python train.py --n_layer=15 --d_model=256 --n_head=2 --n_kv_head=2 --head_dim=128 --d_mlp=1024 --vocab_size=8192 --activation="gelu" --norm="layernorm" --norm_place="pre" --norm_eps=1e-05 --positions="rope" --rope_base=5800.0 --rope_fraction=0.25 --qk_norm=false --attn_scale=0.0884 --bias="qkv" --tie_embeddings=false --parallel_block=true --init="uniform" --init_std_qkv=0.0362 --init_std_o=0.0449 --init_std_up=0.0518 --init_std_down=0.0518 --optimizer="muon_variant" --lr=0.0115 --beta1=0.95 --weight_decay=0.0 --lr_head=0.0066 --grad_clip=1.0 --warmup_steps=200 --schedule="wsd" --decay_fraction=1.0 --decay_shape="pow" --final_lr_fraction=0.0 --batch_tokens=131072 --seq_len=1024 --doc_mask=false --train_tokens=641100000 --steps=4892 --dataset="wikipedia_en"
Each number is 500 + 25 x the weight over its row's rms, rounded and kept within 0 to 999. Layers, rows and columns count from 0. Numbers have three digits each. The size before them is the row's rms in percent of the matrix's.

# layer 6 attention query, 256x256, rms 0.0362, rows 22-130, columns 0-127
106:497468489523466473545532500568503500488501530454463517504481501484462512497529503558480518541547513487505488531538463546514496502499472503502558517449514534502502497484479503480534556503518519464556535508525523504453459496482478476482515496477504491504538508508505494490490489508469541468465456514490497523494481510491555467474475508514496513480427550499557515510525478488467520504497
100:538473525516463493514528496547472474508525545470476484464471504524509540484495484525498500511517495477499532501495479467542493521462493467470488487430544520492486506507486481453496540492449494534500506505522528503483498543507513477472498460476462543531490523439475491471478499511514507515525507503502518511461530517500517491507479524458511463483530523489507516505559443502440472539493
112:484548432491515489526501479467486501437494471461561479516496542494523498472524504454464494512495492531506515483512502507501515549518543489561524516557466497482481506474510498531530492520471512517474491440483521523492496494522493525482497510504498484516475479522474494519516501512505477485472497512523500523505482495485470515539540515487511457521500506480466535470435508498525543539468
097:480531415529534475519460450480478486479495471501515501449475483467495545496492497476481519489543519540506468469522511506497526518518534536507498486520518454507505505480502530534518458511471483495511470451509483476505468495529549523485488504538475517546512471509533527494521464513459457485501530480527450523519489531502524521488493481524481506484461499517500488505461484503550508532497
091:508509460524529511513517487494527493482452479491530464522526516460505497481402473500531526449491515528506473511462483472464495574516501502485459505529501496494531459517514502523478530462534515514481483506505528489551520480525469499500481481521506493504502533542513496504476510481493483516524518488502504517515517507471482481490532507509530491531490505440485524532474523515561538522500
083:471494485549521494543489465534490511495526516477521506508530510513524507532486474520510501537502532559487500513557528474526475480476502484511485552500460474493520485496478491542502556521479490520466472492514548505502514498528493498506485508495531510456480500471489508527479524503516472498486480459442501501495498515462489498505550535509459497450493499437482527523480518474473511510473
091:479508462487454522512488498461538459518528526507480497542502534483538532471507521525468460527523526475467492509522467524486498529465486527515472546507444534503559474518526511488521546507487526519471468473530506518472486485517518509451452519531521464490523527497513512545545487574529531521475527526510504473502518465510489503515498493481477504509492499503493505482470521514520464483488
093:473482506473457514516498513470502459536536509493522504462448482499486493519508488452520466477514509513482524466509528492541488486548529497489544481522510519463493515512502467497510495510476500490460498500529471477526457534492504495533468532477514516504493449491551491528498517472457534473512527503480502514510488510492503500484500479487494521501477500505514425517495518508476520526500
089:563497491474488465503449496503499484451494499508494459500504559466504510517446468507506505469467491492542534492506492526466490497493494500460484486517510516542436471543490523511489519520483497488478494495448500508507499517521477560488540498471496517474509494509488526469462481461483546489515508463489455490507526538482493478500489496482560504457513510527489467514480462510481507510504
078:478502515492533511522483483512508491510481444500514487489505520502470469528496538521548478519506466487487504545493491489502505505505493496493507528510467522437429516523536499488533443526485488508470498471453490497542517503486566486512509508503502457531495442503486490518560497500454487506459526520464547480422496543528501493506478539513529491543492506494499510451508497497492549492499
084:483465484500487503495526544485485509493504500528480527536507478492552519515445487520488485497490490515472448530474533504497528530432536519521508490477505472474478487459508517490491492487544497495564500505512504538528545536526477532462514476476465553532523471517467513481410485511541497496522533467484492501480521488444488514530505503509508516490486450473522497497526504468500486529474
089:454459497501494534521464480524488449496448523458510473499512526493508503521532530508511465507560549483461482534490517493501487488499497549442528499474524516514512466494487487468538499492481519532486492494539482510438500513499499464490497470483493466497518504492494466510509525475492525472512518500536469479489491496538486445493533462454492498482504477520542480534499481517494479505522
093:531509543487482527519539551493510469489499506531498489512478490473443455528488513521567537512527517471474465479483568536497493504505484501490518538507513458454522473492542542499519510501522448455467513480463484522487504528487531480512523525481468522513472462470462483502451505500492511470499463555516481457531497476466502494505490470500508489488473486508468513534502525483507486477492
091:552500457482522524543529539467496508458471477517548504519461540509485517518456484491530501448515505516522487492510482490484494501531480517530512550502494509497556467514498494515460491485445521465490485466435511504520493520517509474486517496463507532508502489503539493526495506502468548529507439470537472472516537457546489525554539487534509516569451492486514498500518485485502536486465
082:500536541499494472503494489512503523459513504474510497523484498498544513494522509495481524518472469501470498550492513470484504510443491449548504495516526544495482432525544494535556508504477500529521483512525519531453513481466533524499531507481512502513526509491485501477492491512505443529528520502508512478479442467506495504490499527497510510523517512508519525512498487512509562542501
080:533489493516510519480509500503511491535469511486521537466486494474533472476496549455516472497509490469570491514483472500511529518512461545489484516526486492504463502506515477485516506542467501462470523474489544496511479490549461492478439533546501468507511537475530520491522507486494509523515486464542459507461500484516501516503481476489496503514505457526447495494469537492537469437520
093:452494506448479501505492528560496479518489481497512497489506508519487455494457504501484496528480530532525502456498474512511518465500501485489519490474520486497496494478500482465541527499543539501505541477501509481487466501500543502475529478488492533483485537501486502463532520491500529443518463467438455427455514482507520492502551519500508504456506518554543480494526493499515508503539
083:534493515489491477477475522516490513514484505515469502494494486449516525515480489511543514461517495487501552514474507539491468520487487546481479509495470476500522491487521530489453515508517489530537532542516512498535519521496472484500489498488437503470518447533540480489486538496495485522482519492505503491510506481494477523471499461552497504471476480462519485548478482476517519492511
090:510526511485508452538499481480527430484519527530507532498523508474562526483532490494516471508533555510473513519534474513465516470502514487511500545479523493526513532490489544490500515484494482507464470516460489481503462510512484484485495503441478455528478460484519505510515480509492473463504523487497436516466503466487479524527505519555473519464511485503480519494462496489491523496510
082:550467529467490481495485503495528479532518460471486504508493481523500488476514494479510460545460492526495529503503470571496525508534491506518535523507475436521514536539496527522471534471499520507525490486498451529497494506469504543490500510489508531538500491492494461496488478532521508507467518499464456525520508497492503508500508483502499524541500475510542518559501474533484541501526
094:524477530500533505435474477487476471500505522492504494485503518502528476485509486507497514520522513499491512526523497547488475492512474485495504516530568531485514470500513522498477523541487476508499495514479518512494522470484497496486523533510549494521551536503465465524561512527493439521491492478527476523471588531516467504504535514496512499558477483473541518499502479506512519484503
089:496517492483465503533527495503512493509483472484514534455457467501562475546523488480458519510509498499508490470492461485489482451526508571513501501495484479514495520529528513487486526530501455508476513520491489465423524477499495505544536487517448509483532509459537497485488512467527491491485495491509560520448505489507496520497485502518476532508480466480550501504451498487549511511460
093:463522534491542485497567495498483476526491468482488495496509460550492487497486482562539427494499493503523491466557539489536466477515519443513504511466503494520502487535508468484507522476532475480553483453495490512525537508496491461517506497483476502478528538476519487495464514473486535461525528577531547490513509529452520526551472511483508473473538520531499493507520503481502503530503
093:540515483507524517534498498531485459516496499503502551533543481449540513502512496504460538486491509498507487501508526486509506469464487471511495518511493511504487491544489470487512496479484510534519494527553472495460498487516491461488508527502529506430495499489518489463510517516518486534471499480467469490500474581474473500492497481518513522511528527499540508513465536509475533501490
087:504495450543488502501539479510556479479502509518490517467522475505520523505492513541479496488490511495495507512536488504485471489517501473484503505468519490469524490507479522513507526496475525485512485516483543506517579502527485477505494453532514532523491534504505458509530450509487558496496503508541528458480490503489501453469526496541506534504482500468493503482496494502503472501548
081:496467526505501475463505507503547486463464497489539474526487493508486510550495466444495498484461510509475510544480563519502508511445490500499517515498505479532515525518553510487470496553454488464486507525460491528479498523489518504477503518493489494542507481472487483527455521552521484533494538520512516476479470516531502500504488521495510550469515479478515510517500493500490491487437
089:510502514531465496537527547469545462474510503489501479497521498490509477481515491551502505521487503469489490480551512496479502513490513493466479491508529511492482507549470516541504534538506507480465532528533509565525476435520514468516469522455490476482503473468508507471531508501505489483436536529495498503448473493465533513444462530478501476430504525564515511514502463521506493553492
093:509491494512499503520490527491567540494498531523477511496432480494472536509536560517497526529450483482521472475474510482504454515525458464511467484493455491459528490540494493497528504486499488459445512492569476496477519515477515461488523470466529502513510505519519473476509482455492497491523480539478551498490526513541499511503554530520533479506507527526484510490484506494514453491502
097:471490540484510489520504528475517490460477466470549463536495464458475499522487503478522500487473475490471520503542527511486485536497516500522490461519531530488514496475484512478502506515494515485502462502500488502514505505533480512508542444500498482490530474446519508476545544532505533482488553505512492506497507544497467523474464491510459506504504561519474510511492513440511506485483
088:494528477527488547565543545515465482497512486516493512474528477486552422491508490508458470513475501512455498488516498451509518511519522540491474505543492483507481528507521459482510500475498499496491537506517471511542512463493474507542494529505486478516471496445534495490506515461498481514550511467519469485492499502511486515516552468530504526481470499487455493523485513471512523464480
087:536477487510473502482522475470500466550489512539475491497432536477539541518471503515478513466507506525506476530505512476501512490490532497525485531459510522500494526465494485524494492485522541529512504505554529517508464460539477511492496542498518457511511471482456506521538485468470502461462478504511471509515574486515531528484496442503512534492488493498514514506487499487484511496498
090:525501490499486453456499499535523502529502515472495489490512498458471484483517517479528489476500498479506450472539484458508510486508497502518488573509524501528467464456495520505505492508477527504480505505479523463450511494471503514532510499489533518514512516503498497480495501499524469528486485492473458478488492489516500445501447483514508519466517455507543459516451509539446508502512
088:549514533483488482483489500487540523495499485528533514461474566527501502503515499502484496481523518491503533487458461513494525484487480494449470519494501549484507511540530495510505498530524514523467484518518541524499509514511527555497471516493481470481525501479518509513517509475517515476512520533485512514512491451458433487461497492559463503558497515509476510526484504480530523478505
084:488502476535481490490457528489528523521507413495494522466503500466504480504516496475530510513418477512505495494515517476495530510468524457489509499571500543495482456475486509547479537507497502509495486471527512503550494505460508486480515441501504532510514467548519502505516520499502433531482458497541470488506509515517524459508482501482525494488504455533466510498478512542494488490485
085:487469522476516454538512493532522481465495539479498502517472453468460526495466533499517479505469508474509512469477463501490487546462497491466479531454505465531501503476507464532480460482538531502506468505488491488512538502521490492467562496527524486463489554510520506504493524482491502535510520481440505518509477457502540515485532462440525509540480559525515473538465510503523494452510
087:527508490473522507534530507464504468515493470493479472487529490488520518498473517540497488544485476531488458467512543514514479507499486486513539486519513497531493499508498507527478518503504539489527519473489465494549491523490508499471470534490544508546504482444530483537477500513448506482480500439472500477499510493548477529483513482461515526454478519505460497504483510518474480523486
087:495558533515521500482468499510475510511484486496495515521488477515499547505490531492490504501489484499524520507457502496496525504475487490474486534466470488534497499526513469529511523557462532517484569485505502477484497517473515469530477503455500440467495472463499514521480502539494474529491515467506502531483529478512461470518497548520542499515513471508563519438477501486508529487517
091:489519465465471502522528505520512493485532504501531462500496502486526507512537479479505516520482448507526534485546511507554538494515553504437499442506440507489535522513517524501508527473527486508479507517501475498467517433495497515491505478478492503484501522491486508528483513507510496455527516456478462491495536492495520487493537447484493493537501479452483501512517492538482525497468
084:498484498466528526507434509482526481527536538480500519525489473507519461484539537497466496513522511496482496488502497509515481467489483537468475465552520416478490536431540489527508490508522488511453463551503467496495480532506510456505478516522481498473512468505518514469493460429502492502515510481516495489460538453474487473490447500485528548506492516525501477504497500517535492435494
090:481494518516520494497528483477523489517517495551480568488475493541513480484487496550507493542472507477546463485492519542553499520506505492509495453461504481490518468477490506517479503528501521549500486534477540460533457533512527471503467500457506495512569532510518501476427503541509504490473517507485501505500526512558516482484493510511512461506540457496476509497497529496445463492508
086:510488513475520489438516530439505508532522504469509521476448487487505492494508521540479511532535457500538471479564529500524483496487547470518516479517522453529508495460518494504513491492486531497492476477526502523521492482509506522523498554480512497514494458481506454485483511502504510448508528496469512505519528483499453498496524509487496520476498522521517525494496498496515541466521
087:483492488526466480458477490472543482477497463490498547526487461483487505509488497526492561474516508459545513489502521520499501462506517510502484529480482507522450516497504524505501506473464505475491464484546480485497472522473553502458528426512483453500505485525503490505490475469509514471481489547494569504503524495510485478545520520494525502532484516505497446498536454547477467489510
090:509501498493484483503515473493533488494517500504508503517475516464511462489461554486457509456529526524481527513480538503498498528480518488489513516481496515515493520503524483487511479515471478504556529456492432525485560495500525469519457457545528509519527506499486481540520495467496496472535505473522502470480483496489547521473516464474500511453485478501500504517485481520482487521492
089:472478471499505486494484533491516522496487490478486482457481517508473512515561518460523506502520465464484482477503521529478477498501527506514506493495461510516526543511533498511516512531511508495433527505472480504471505533474504479513548439452512508467432510533532497503501492493498517504515502463470529454487477484522527496459520494499475526559510521510509494495529507533470524492496
085:516504475528541480534497493501495493519552537522485522481515479472447494507478463496478542501480495451506469517489514505494503461547482500527525519519489498490445522535556455516505493527500475482465458483499513498477513472448495495499492513519546519524542495482477465533504568455509501497466489513505463524498496521535472511487525470483514502511503499518536496540523483505492479561485
086:512515509508470488515487537469499536550522481467506489513524502520480482491512460431449501469486529479489502484490514514507530470529485513506494491516525500513497517493517526469486471545463566526497483478488516513474542510530504485509504433513487465439491471532510534460492495541521466516503486474515500464503487505484529531488441504459536498510486519561513496543461492470516530529486
086:477517471481493517505505506506534501490467479526454489525479500570490522501479541543528476488480498508476537505489479463531501466475516547491517551506512536465492465497522482483524531451547498496481474526473504483495498475549551531516517425447507534512522560508497543532464499490493467480557507474489481499513495492481488486474458460510508495469508505482491482473489510484472518515487
091:484481528505422484494529468483527462497544470483544479498475508484498483528485475520503492499486497513554456494491500475499497469505523472488463506515523493490478558525487509494466479497559492478498514505534533504503505503465528521525507554482510504492471496522513496479484482483522534515507488484512479505506538552557452503473496478534480482468464465471489505549506496514523471512529
087:527531463493495532508525512508446572537540534446475444519526482496473481514485493507483472507520503485523511482517479455501498491474481493533543524477450466469488515538532510518529498475518510528497517506531491502499514537501536442522507480515535500489440499507426511515544467493446511501495468528499524519505470532480543501485480469473462531489533510491506521564447506514482516491509
087:497492543483523468473505515474492511473516495489536497537485501532494496511474477494554533493539546514477521491505489482481494547500513484486468505505516490489527538466507511528503496479490477496464472512475570482526495519493500513470479461497470463493555471562520505505527504470504501504496493450471469528486522480528529484489524524485526506548521495493487562493531529507485545519477
090:449498487537510490519484481504511540476510489501491555456500502536493504506541524463495479494511482526462488514501491502509505553526486485516478510517528514495543487509488543506535480455536439507501501514501510530463517450503511486507469487504456481503495502515511439529536499521527441527468521490461509515506499523462486464495531521489467517479516523509491451471514505516502482532513
083:510506498491500491481474489511463486479557445510433455502519470503462502500519493576464499528523495479521492500534564525484476478538490453440523500521502468502479493473482543510501519547451507479516504523496501473490496496501516488517531487495482513472478515527499537502488502486489490523465536513490531515547493491473503478515524490485487537534460474463488433480507485452471461528521
084:471484488517528493481468491489517498493481509510486448473514574506543504491475496533493477463480471496494542533477508434475501444458475531491488521533493482487531484497520497488512516507512532455451453519498463479504476512492520536503530483523458506480519527510501505488461501502464496529517509500502510531466501487522534485513502560540480515491500501492481492485493499486546468506456
085:550479517504558468516582505494476434514494549518492487497497515532490481538499498515490518507518519490471561484509494486542489448500501494483533491555489468494534506537488488526485453456476500528509507487499512545511492478502480480427511500536493493509448538496513510536473493495488513488519502517512492494478517493524499489488464505506480546494482507476531523489475488488537524517504
080:488503487475480506500500511446508481510474520509521466482514531531536483454485479515497494498504492493487505527494482454498486532506496499507467485517492452500555518501546492470489493510470473469486503503525507510516466537501483496481498549496478443517502510493525503510528523514504516490426472465480543500503552479496501471502504514478452541470483470482493530509493512472529500486494
090:508470546511463516474497488464529544516509534505459487476516501508512504528521494499557512495437498529489476507536464462470495502499503496506528519501492502490485552511472496444557505502477473464464544530490510486459478519476545507477460522470521497495479509529486506525510506484517522501505500554475510485493498516511439522503465427482553491532502520475551507527457526519533482488485
084:505536513483532459520508490487514486517479453502482501490473496512502505519513510516466508505439543497459529480485473463441522508490504532474505517484504496479494492493519480468463517496469489518537490548525518523539501496495523490501549496510531497509467491494545505526518436484486496474486476514506548512459497479483487467511446515472462515511517520526505482519488501498485506522524
093:482473479480448540469459517482494485513519498493483496481484467499555511509514517477499490425532524482468524530490569482484516484502536517463476485518517520454514505472510554525510494523515466527524490532507507501508494513522518481499472466489488500486513466475506525493528511493519470489539529486468488496492479516473476522542492509487467467525493466544530536531488502496546480570557
084:476540458487512452471490458489518479464490477467484494486490513500497451546462477472526439527527526533498506490533508514478556492501542523482506498510490465513509500507490551466479477519508474510560515528505495500477469509487555496506518495540482482523491526514501500490516503498532502513521515535481511505474480522451520511484462538489453502456479503473487473524473480487500468506553
091:521534482512511497501526505516505505543500482515493514506523463494513516531500532518478503495494536510452445533473486494533526523486528531519511474482504451500507502444493505486462483474469479480480520506513491427527534502551489530525480488528524463547517471459520492518524507481484475516460532529520484479503473527484486487532486451470484525517513519531509468506532502495515527522471
088:474498491453447465518461482510511480512493489503485511489512499508520439502480464524540509508462499498488444502490466498456485535537450485494462494511550468484494520525492479496499491494533470513480518534506477474509490541507488508443468473479521528471483511547518493451490500494549513497485514511518470541507441492525523512495488510496548494468504514500457490502550557487488497454512
088:498491466519455490498504489500511497459519505518516487503500547526456485494535523498534557519512504453497459490494485548497494506506480507510454471493480494479535531522546504501491520477507494451507514521459501530490477523449471527471464498473518546502499526508495475467485486505504518476496481520517484512456534514444507464505498483509515466505544480509479462483555499527463453492488
094:468503545494536497519492481485483527499491487499460488475510477490518505492481568516514509492550499488501454502498439518484472525455476493522480557502509499510523526480512539507470497493493512526557474512473482493506467522499527495465435441487516496517529502502504474553491519488482452474542592504552533502492551500525473499495488480500464501492500491496517499512489498521502494492489
091:506480456508492512487535473577515512529492529501503465498464489498509516444426513534501492512499534448487485465506449490469526485505472475501513500501495550487512561482550527506494532489500491525477511434502495498487487510481511474505506509530480509523520529526461527494494479504528515465482476529510463502524501486488475447512492520538493466484535512502524469466493521481517495521492
084:479522516492505487488514501541495524461533492522533469481486513506507510509479506481489448508495485509468474506542507454505521526469546476484473482523473529494493494492502523511491485459478518530473491507486482519493475473559493492495530516491542509528514485505494513530505489476475443431535561527460540547517497477496474494458487494522493481480483473475474535476476521542486519512505
091:471550527504507466541473503494509468493509478480493505534517477505514503529507476515453552541472491555484455547499507472537456509482489510492483463453466507472526514516515484495476521514492482514499506491537500514491519519517482482498498512477547482490495527468490504515515519495518460435493496458464506506471509477512524476521498543456538503516525554434496514457499464510480512513507
098:530520518462507482519508504481490557488492495530552505524502495522556477493486504507527468506514520493502501509459510522436519456511503496477491529488510569438489465542549517491515506514485494498471517515518457500481518466554513497449556466519499483481468514468530505507507513467523495526481503490507448472504491483496493490499478483516543524559503541445509467448473488499503488505523
084:516445487538519498485519503509458482486533494488485498494494500497481514491471448515485501495494521497514498478450495500526509530493514488513504515469493506496484513498510497499438485487489459468506501475481504482531480478538503505505520545493511519502502520504505508488492448562454512477547516492502537490480519541460538514478539507442560505472511476455506496497444521500509453530478
079:495514475513545512472465513506462549500531530479482519491477463485534514487491488528478514544512522482476498501519474481507538499489515514495537534476492493475493520510515458511508506553523491533487508451442501468487513511527501535508520496476494524517526479549504465553527473499513529496501479487545568506521510504491553525469494499479533494503527474537497478508506488501496494509538
083:510507508497518465516492516523465510502465470505525484455521528485501458486518481513482503496475460521518487534506500501479524504471505445492502525496441484483491523491498483514488501484477525458466490459535491471498482490523538478486465473486498502492507501491523498502508486524478556466529503490456478513513498508519524523522511498504514495517486508483522525521495503506498468542466
083:447460523482514482536489517445522501479479516487506515461483503480469529456488486468460511490463506476530485490466534493471543574500535477546486492494506520450465463481513542482465485507522514491475502512497475495532467517515490532524525524527507471545528534490483509515503501507522498537527546482470489514519522506429487511561503489496497472505496456510463544499484507492538509480483
090:542468535494530506503509476535493520522477492516508511507520528471554514491489512525513488478492514553476499552513485480494498487472436521497525529535506510525487482463480509540460517490501507517501511523535500495479504498515476512477490516492530511460523530526504520515498497502445476516516499479490532505530442511506498505452536517492469517465541541501504522504505528464507536483530
087:487472530471445498490519521515478467481526507553520514522518508490521465509505482508503448515521507453523531446493478534502487536443501498458478503528485477532470473513525511524489519542509497480490537486529505497516527508506493505484515475485512433515523546533511537474488485496502512428487540511489521521487461466481503503496453483462519481522523492505444506524538488509517481515501
093:511515467508514500474510487488497490533555546499485563513471471502481470537517455513482492530498514509490462478496461527546498489511524520500517492524516489495501508516507470486485498499487440488534488484465500518513520495498509530466511485524510468496499503508480511494476502494512528473470523536532519481491469527479496503507511515458500489489506478479496538517486501499556487515524
080:478520482519515486562499493473471509499507489487522499473541447484518505471491479484472484496496507518501459499510501509499555486490460506507511542505463510520472497515495457536483499586493517512508473491486533538551506499497520506500475471506484513437506447505494471513573521459485486489505510496477528488509508464492470523495466506488511518476486465533486528500475493500467529567456
097:503435470543513506480499524504495500531503449476479508502510470517524501527466541493498500488494484498501453523452500550494452514481477494522492496519460466484503526521504495504457501482502504501539507516494497491494528497474442508497457529512502480502482500489506512513502533509479509493518501477529493497487502470527513528503473439518489531495448456475497478487502508516482526504499
088:488491499499544469494515534525505469520496504530499487510462509477489520514474515550503469559544506497529512511513525494423501523486493511486547488472471496454460542453474525486471536491456512472488554493539526506497492523478488488485520511510509530505537490490513504505469556469485473483532470505509492515518462536487540463496505491519480466527501515517499481485516489508478500498493
085:484505488509486543499510501528491496491490487514470463485488493490473520510494448509434510489519478515525465523485507473501490510520528465482484500492515508478462501554527535488480494477512542538495521526502490523484543515484546498459501455527518538464521494501514495501490548529517509467525537504462498486496501551510507485485508514447507504491475538486476465541500452562509500508476
088:524525509471507456492546500465516536504506497475459495523496512470514475473517509536487481480522529474552487509486499504546509503474474458543490470469457484548495501496493455484478508471523538490530483504512487509520482552506480472522497495487452566528463526506541496533477570494486508514472515492494508501501486500465490457447503470509504494492521520528481514480485499472473510468541
082:511494509498517508551540543523486470493499518495491502494466425465506511521484451517506532481521483464522462489537548485536496460502552488507517488485486474504506495486491546508520463480531540460537497546512502481515466530470481545517529530477500521499474475507483492530465498461557525507511556500489518514486490499515526489509481529517515489478472533490460512549492499495513510473528
093:528492483506514483480542474508536500495536506495484526526495491499466491524470505520474485478493493488528505490444535547521452496499464500470465508443492500480527522557488480494506540481521549520517490532477462509554515518494495465497499509511488521507443512490476482512502428501468539479511515514512526508489452506506513505484513537543473468492474518507520495525518559496512465503528
087:510486511525522522545490498469514509481468506493509520507503468540559473492536497505542501498516481531472518535483515493477494493489517536514497488533496498493514565520555498482522450513511530471488439533461489476463508465530502512490443483491532503525524519491507481517527506471519518461460517451480447494492521508460476523480503464531440487511480508490456483496493459460517525509488
086:518470525506485489523522476482517519529511475480501480454524522473469498488488497500492519489524513481504491511484479514512509465486517473535531491482505455554554470518542520525513509475549452512528463545506506529496508529504493498463507478492501471511519504560494490525512494524487541518483539502507478482506485513508516509503488493491459473492501486517544511519481525518477562512451
089:516471491520494494464484526498499439503515509521531494498469524479490469527504478514497487510513502473532486503490508486485478493474479508484524487476462508502520512510524503465465518468495501450496476510539493495532501504496491521546527514499501513469488464522453518499517505488510501526562519526546464536488466456558542492487498544530479504509535485448539464488515519535485521502495
083:530544513448500523494485470474535512474535485509491498526494490475525519555525483500518463495458577513535479495505548522459507530510484517501486472475441502496506476525445518504532503511476498493486516525454490462527455546498459504514496503482513495519496484454534550548529492488465540485507481490494533462489511533503508535492515470470503522447479515495473488525486518498509477514501
088:493505506516483500507514458496484477509506513518457454506467547513459468487517505485521451494517496434506504537522500547510503448540530514517498469501513529539516476506530532486526494467530463529521526495496485501513519483527503491510494538495517500506477515495510489496491536496465495467479470504485537456489456504485519506487540471514433511492511498527510455504500467484462492515494
083:443520510484491486539552478502531538511543515477529471498530572536494472480484486490507506479496534494464498509518492479463495498523481512540483502471508488488532494487504476487512493513496528495533477510467492496499523436539444491494513513466524548493522511540481495522498465533482440476486492476477501491465511490496497539529480499484507496467527542512498516531505486491509521479499
084:476479509487496465514523520535500511518463483469524505534504498514515488496440460541468498545509495554487475508487533519553467521484511530518519460514465547494471512531495469482444547468543466490519478489553497524488489475506507516447473480506501488507547459491483482485486501518562483488513514472503492490484534468498516525501523507489478485522512502462577485498499499506476507478530
096:507509534544496500514505470506455507505491519510503534527494453496465482525506463498506505503485510508510512470493484507478488468516441524462510544485505517536473497520487517489453527517484522522482487465528507486501482527507473554457531511522462492505519501470536512516504500521533494549493469464550524483524506444450500498515539466481545502511487501490504447509524482506457475531548
086:469479468518520557466528516492471474506501503471525527484469450504527504505468491486485517510471504483496480496518494486483525472486490526494488488515478459527478554514528491548515477508524472474515538473488494484458516521479496518487463552488455532489492520504511520515478531495530506480500518473443528477514477459473500507491489558468463477492473432503513470508529491504517491519511
091:476528522522516473501503495461474453480567533562464541474472501439513461513497494521505519513500446521465509555499488494510540473490472491480530519459477430502534454472500501488522513506486492495475493519533505523521492534483503498504492534521482517541501500559522544515488484480500508513478472518507547521470494529500502480494485492523498520460509530494520516472499534490445472464494
088:512442556516530507502518504517480487528475527489493524443484483467523508513499497456510493460492478552508469486519530476491537496513478466512485525508514505504516486536465513510495465529512506496493509512498471479525521517508501529502487543503519510503516540503495547496514485475490472519474473526503471500524502500522553533499475519559488502495472474477526468520513497454496518542456
083:481491529507528534492499477494540539498495502535517465483487494493474480487515511514495535486473487535472524513519480540500511499476479521472459475487521494501520459489527519511494522493515512538529516504483515530506511485472505526475476505467496494474476495485493523539502505480509457474534506473538502462490520521501530485485494466460516458504544570423495491541519505496432498492475
084:480473506516531529481517507525558485495478496465473517456486510475489495501514540547481555534509538513506535512482514486523484483490502484464493455449479482522497492532476521494486503548511497488455474511461502511460497510526525484474457499496525462509533563476499501523529491532497520493460537508471468526518503489482512501494499529462512475515472530501528491486477512491520493416520
089:504513466501508463537486480511505487491474532458478472505526512528514508517491537520491487498507487493489507525521505473512506510528509548481500507526516504478520516519500491520473495537470486479505490465523484501538491487525494505505524548520454498489467515481527527514510532527481498555496549507463498465508532503475436540498492444512519490519489489521457553507445484460569537492465
094:499507524472489467519528516497485543516528500476478446440523509475533490499530507494453512483519514513467524486510506488489483479506506522539520503505545508538493463476494497527500448469455466534479559494529519520493513491495484447462489462491485483499520512511523499453505540540456460452512485511477533486530513504489504507506468449506485500474470483507504506498501531481514501502536
088:519552529495491482517502471460473508508501519486511483484532487447506509480478498483507519508505488502481464500497516458455529515479474456479493502551490534522495494488485505500469501511507434516512552481481506482518543466521561511475507504498461492481484475523528551474511514511485489485489501520525516455525512508530522543501514490498492472537476550566500521488493513487530534512490
085:513501492496493515476510522485485510467513478487532526523490517538520514490460503477490494503540522528473480479489528473516530503501460498539482462545480503489510529528473554503484497527470450496489487475486475470536522502520488511511521539489524486533471476473521555507487468490499510539493508443490476477518533516513463515520480510475459460498495523487522478476506516460542524550465
095:505520459514480465515492511556483538512482496549514529527500518517512500466485430507479519533493489516485500460505498548454540494463510525518502505523544501538514514478497543503475493493520517512499503511483484507516513507515511466497472471535517464495487490497490496460491538494521474484531483507467507535500494531511494482518483512495469472518509484502491522455544479496483488512505
086:481480487521507482488494473505481498463539479495477528477525507523491515486508509537515473444517495458520484543497505480497500487511476496496477540433496491560480497493478511512506493515490444496498526466531521515535506482563456500496476542523460508581502505474545503501462492462491525493500476502516499485512527504503517499530536488525508527541516498498487496422496504486485504512450
085:518488493548478501510471516518460459458527521497523486467518466517552463492487450521495457517497476519509489512539494501461521537460479549536478489485474480505509563539500515499505512481511499468463496550496477491502544501506495455516544530463518491439520512465502508521478530520458550506499518530496474513493491514474507500498513509530476469503477487495507516512516498470498495516502
091:427461501547459547520502516486469486524483491560519512536517460486493473490464520546519500501502505513492541491474498515507487485530523449479474507513523468520504457528534493487529483503500486548522515500526450522489487468477477495477495494517476498535478477526534515495532511517490478561498484522477475543457515532490481542480527514498517488477498503489466541543462537462526557506487
094:523522500533452482470501495510499485523520541518484563495504478476469513438480502477502445529478501519540497524480450549510520493486477517487533480520496486546552516505513474490463539511484490480515489530487517528488485508503523498516496483493464523472479510450453477520514480512483474462480467515492497541506499522496538500481508520510476491492502495490496544455484521491468500537418
082:536501492510483461499495494489477480468518485509470526498488476515520480521504536475504492517482475477528471507498498499537492524469507495479489506513493572528525513517515534466485465532473484501466535490430484498535517502477548516539474497539501496555572522484483500520494529486514465492481501489475546460517533470517509477543462535473497493498529464510498471476479480452500486500453
089:488515549467497495437518501509485480468552493513537471483522456494524507518549495487454474517496499535514504482500539496505563484470521460488533445481498477503471521490497506530477484534505494533537496503520507525514493471493539491530513483523501471522492523494499459480477466478513468498500463495536498510519495469501534497452543474511467531502523539485484489516539496551531499490513
087:546486507441460511483521499511487446528491475540496491515472520501485502504483540513531490530519502527465519515540478469504525486509501534490458514452504528494481574523481538545520469510508502511504490511483492484497502505511506489540510481513520515464478501490479506485502520451548521475484484478495494483464504493465523498476489507478477494499568497465499476471581492515483493456522
087:476489487520535543497474443523568494476501531491491510503472491498510453499496494505478501512446499528518540494527532473548468514520517503485463521472498543491489521537502516512480472501497525534481502519479476493464453470467543492492523493506522504505517462519458509479506500496535503493527488511519510482481486533458518482509489511512507500539480477483494524508528473466499464498545
097:515481544526501479524516512486523478465464513517476517472513571510463468475464457502473518472527500492550490502504541479488464489474499475485558512507506456548481499512564495530499484480471492487507498504553481508499471448467509462498492547490475528524539507493482525462493503493457510543490498527489487491502492507478535484512575493552509508487468496488497513470486500473508506482517
096:483490540514510533503536484471498503556440518518508483510479527487496539499468520517479488473529489460523524496480508420502510441534494513487502556540510478532472508503535506492456503496475496512521520495463522488539504472549500483520502489523531453463542520566505482503474532486510487555497559475470478494531495504496523501486486520492526496506510470529464502510498514489517570490457